{
  "norm": "rmsnorm",
  "norm_place": "pre",
  "rope_base": 10000.0,
  "attn_scale": 0.125,
  "init_std_o": 0.0414,
  "lr": 0.0068,
  "beta1": 0.9,
  "weight_decay": 0.0,
  "lr_head": 0.00804,
  "decay_shape": "square",
  "final_lr_fraction": 0.0,
  "train_tokens": 327300000
}
Each number is 500 + 40 x the weight over its row's rms, rounded and kept within 0 to 999. Layers, rows and columns count from 0. Numbers have three digits each. The size before them is the row's rms in percent of the matrix's.

# layer 4 MLP up, 576x224, rms 0.0477, rows 0-24, columns 0-111
100:592515451477459534580476478522541451490554504498570430471488473474572460461433561455578500497484451524492495565535533455489483517503488457488481535458422517515520465459552478552471587520509525490493501448574503421483483484432487432433479472433493505550497525578465472490528509532514507469500498444480477548512480442478510549546474533451
101:479524430571448529551547554388460529519553455543464443496505454501480536561490543476528504532477482502497510404470445497524550468521578461548534490453508504458520538524559496489547491517521555502392463456474482550518500523464537486439513473506511508426538472411484520511506479504467544515471462536539503513540480576540528473439398458522
097:500472489463489456519452505451510508481539441508558489585496490489491538580518512497489522483535526472472504472436491505484529537474428468469441568444526463487469527560500493518430477555472527482514469526464435515474505505576523469600393512427479534484516489542509547495526505534572464472524521511511510457413419519395481487434530521558
100:531471509559459537419497543434503468455508466543551519488562526504545445470506466494513424503453502510479497395494520470494563563540526496455517465502495545512515508477463525480477457474449535565452532470469448502455514472468539496466540434496507475507453504550501565486431489505440495507510568574486594449526531486499507465529521510507
097:415568604514484480533573473560525483500488521461585491474565524520466490613495447561449481460452460578540489439554466538487594477519531531562509413458531467520495518474552481520537448445471464519417499471498430510503464527504494508563480539504491521536538498528570473477501478486494545523495524495480499466501499428519497478496510551514
096:497462511466530471543470497447464440477416520507518564523490483498495474521454471530547456529425455500431502471531498528523534488590547545520466515457518509518478454457463498556454461507410461503470505522489450492513535517467479514498575447493559437501491520515529505534437549536479563538522523506458434511457501417485562594539528527468
101:492478518488467506475467507606543522461453558496551498546551487532506546529463555497503496496480484441489496515494518509461455508526472474446482474535544475477448579479603499435519564481556512493550472404495544522547504518576515550353493543426441467457536491513469502505473538487516545480539507490519554491463527522555452523460491560481
102:531442563500569541486478491496492465425517451501484530478540490508489498525459461501546425533494559489502590510441469485473525561541478514476488496493467477503492471496466610468469435465480439467555452496479499523540439440511557576531452419455573541487444526447456525431454466492455466482495530528581510549492482516421437520494457541500
101:524415458527546454400499519474482530498493570504487496510496543506518479464561505522441470529490428504532529490499426475491390487484533497533415515492473521528521491490532506548481476520489474510507418530493509462524443601495460441502516467412479504479466545531502493442557481476509435514515495516481451509443501395493520421559461493490
101:521531447524538473491518487521503440487456540530533518512503472575467548502526480453500514494548435533548388499520561449554588491493574509524491497486460500509420506501486528539616588529501518521427587527508503466514472513515511534480458471554531444490433539463501476525534517478538505547504538514560463548587506476439565501541488570511
104:545505501522477421476547519394436495482465514491458502435474495497580468492530520486615493541535391437416546506499556501466466524488537424507510484527530546423517454473495545539520459553496473473527555469530484495513481521399477450573532466471520460535516514530511537412516495406459477509505483493440499531519515488525528498419490480465
100:518477494543506536534481536507514524556557478510478506512449441632478520443517501485527564532493559485486518536532529488498491479501536516562439520430530546522489555545534444501427475428483540523553524500499522528478447496530514477507527514523455458525443391528503500491514532537436482473579440531492469518451495489489458539524463467491
102:523589511483477553506518477582435610509505477528511520525494566460501446561470468469586478505477513540563532545486451491508496559422503479537553570586488544477446493524557471526449542502545518494511540552508477465524492492475513464514570523561527503457510536470456513559522554514475511518453475479504535398540496478558473489535531449476
102:511502467541522527526464506463448464408489488512490489546497578491511552566488519529479528593541447422478466412499483521512506505548497548526522555495471531553518504576545600480483473493524521459569529501417473484453496475477488496501570469513501510506502495466533521533497441487513477510489490504493500548465532509435544423477551466489
098:514509535508454509546542458561571516506482478500481532549506531456450456451459475494500508458460429516523488488454540487437523478559502507468547461457530507460465581496518476474545518545507458491506499475493560436572510503494519420532517513444541462516484447516447493475425500524563497451578562532475526573484528524473433542547534510503
098:494565542530528538513570444491450523474511455540505584462546530474483453524421510509553544533478500494552555495478508567564458508467496542477488483528488523466449531508550514435469486473501509542512498530496442475527541520445511503439521403455553554555565477529504461500539561472560471510465486477463500497595523456488465497484489487489
095:493531464522473505569533493461495603528471491548571513604506520458494551522462524496560509472486510500509511532456609511489510525460537473478436443536574530509521517506517597544438505552454439504461521473444526487455464486601465512470540518489553459458426431457525434478481513509522568480513430463521465515475372516442445469503481488487
098:502509471499543517543450495493504509509496481541506516437419564553470516531583492511484520529501462499481529451431496553490491506505539450502473500526388506579481490428486582493519482448465553487518545545541543485476497488476473431493488521462500584516470562512498469493489533451539451476464419561492555439513387489528513444571499500501
102:465580604485488541454486533427520562478576420502491531524481542447468473440482547480465509457457519505516522535506541495552502492492586529471472500525402453469562487522511504460483556535513544589518546570501474467532536483498541509477447487436540489541512443519568512503494403531479455534528554513516393514546528491522471503490538540454
097:554515532499500557479455523520490450579498519502541492462500535523548489532542469495457457504517489505552551509558449566581476505497544515467407467562495503433624512503538451503481460469488483512485452507529496564474495530539442510531552413525510489491440491532504507471540556512514519521509527437454558518469527534502472419604489446544
101:486580517540501507450453459570515482528521478440517475560474549549494500529523477581500525563404449505481451496459505458519498466481454574487473538493447447490493494425528554511518488516517511474511486531515531480507431491476552545485465434501470502461432510464550581541515451496524471542426545510484486539515498515567495529452501468481
098:551500561529483440528513461464502491447540452530466519393528565503512483489532501490527445564492470485533511525571548517451562447541532510470541484548500451569550486475521501450512416503540484449516493559447483528464500452516585381446513539514535476483525424569443562587495508497519490489562473473448534513478470557546521531511548571492
099:476528508502524422476542499487531499427461436405484516453491428490451487560524539463524448471515536524472501484473523475490552576506513506549482498519460522520579471518502503555586439534472408475588471474547507477551446511510543534530555386516500489548531482546513520557490549527527507435601491511534569472559480520529526498571482404478
094:512407470530531504554604460488571468427517507551530487467482548513567466482479501497496502548598458577437507524520495486558437499467477445508452499476466491498512478506434488539494527568445471549529467490524493418465463528462594554505521524523453481531553504524486500531545555544525453497492472471495574549567552500537511532519496490616
101:420403555553490444540488509526468518503506514471474585475454513518502522592456412514539442513500471505466565529505478464490505614494486510561444539528493461517537572515465525462396529514506518467436550491534475494503517557531500506427494458406480501500555471429539471479553540525516489426505513476562545515456437551498461490565464450548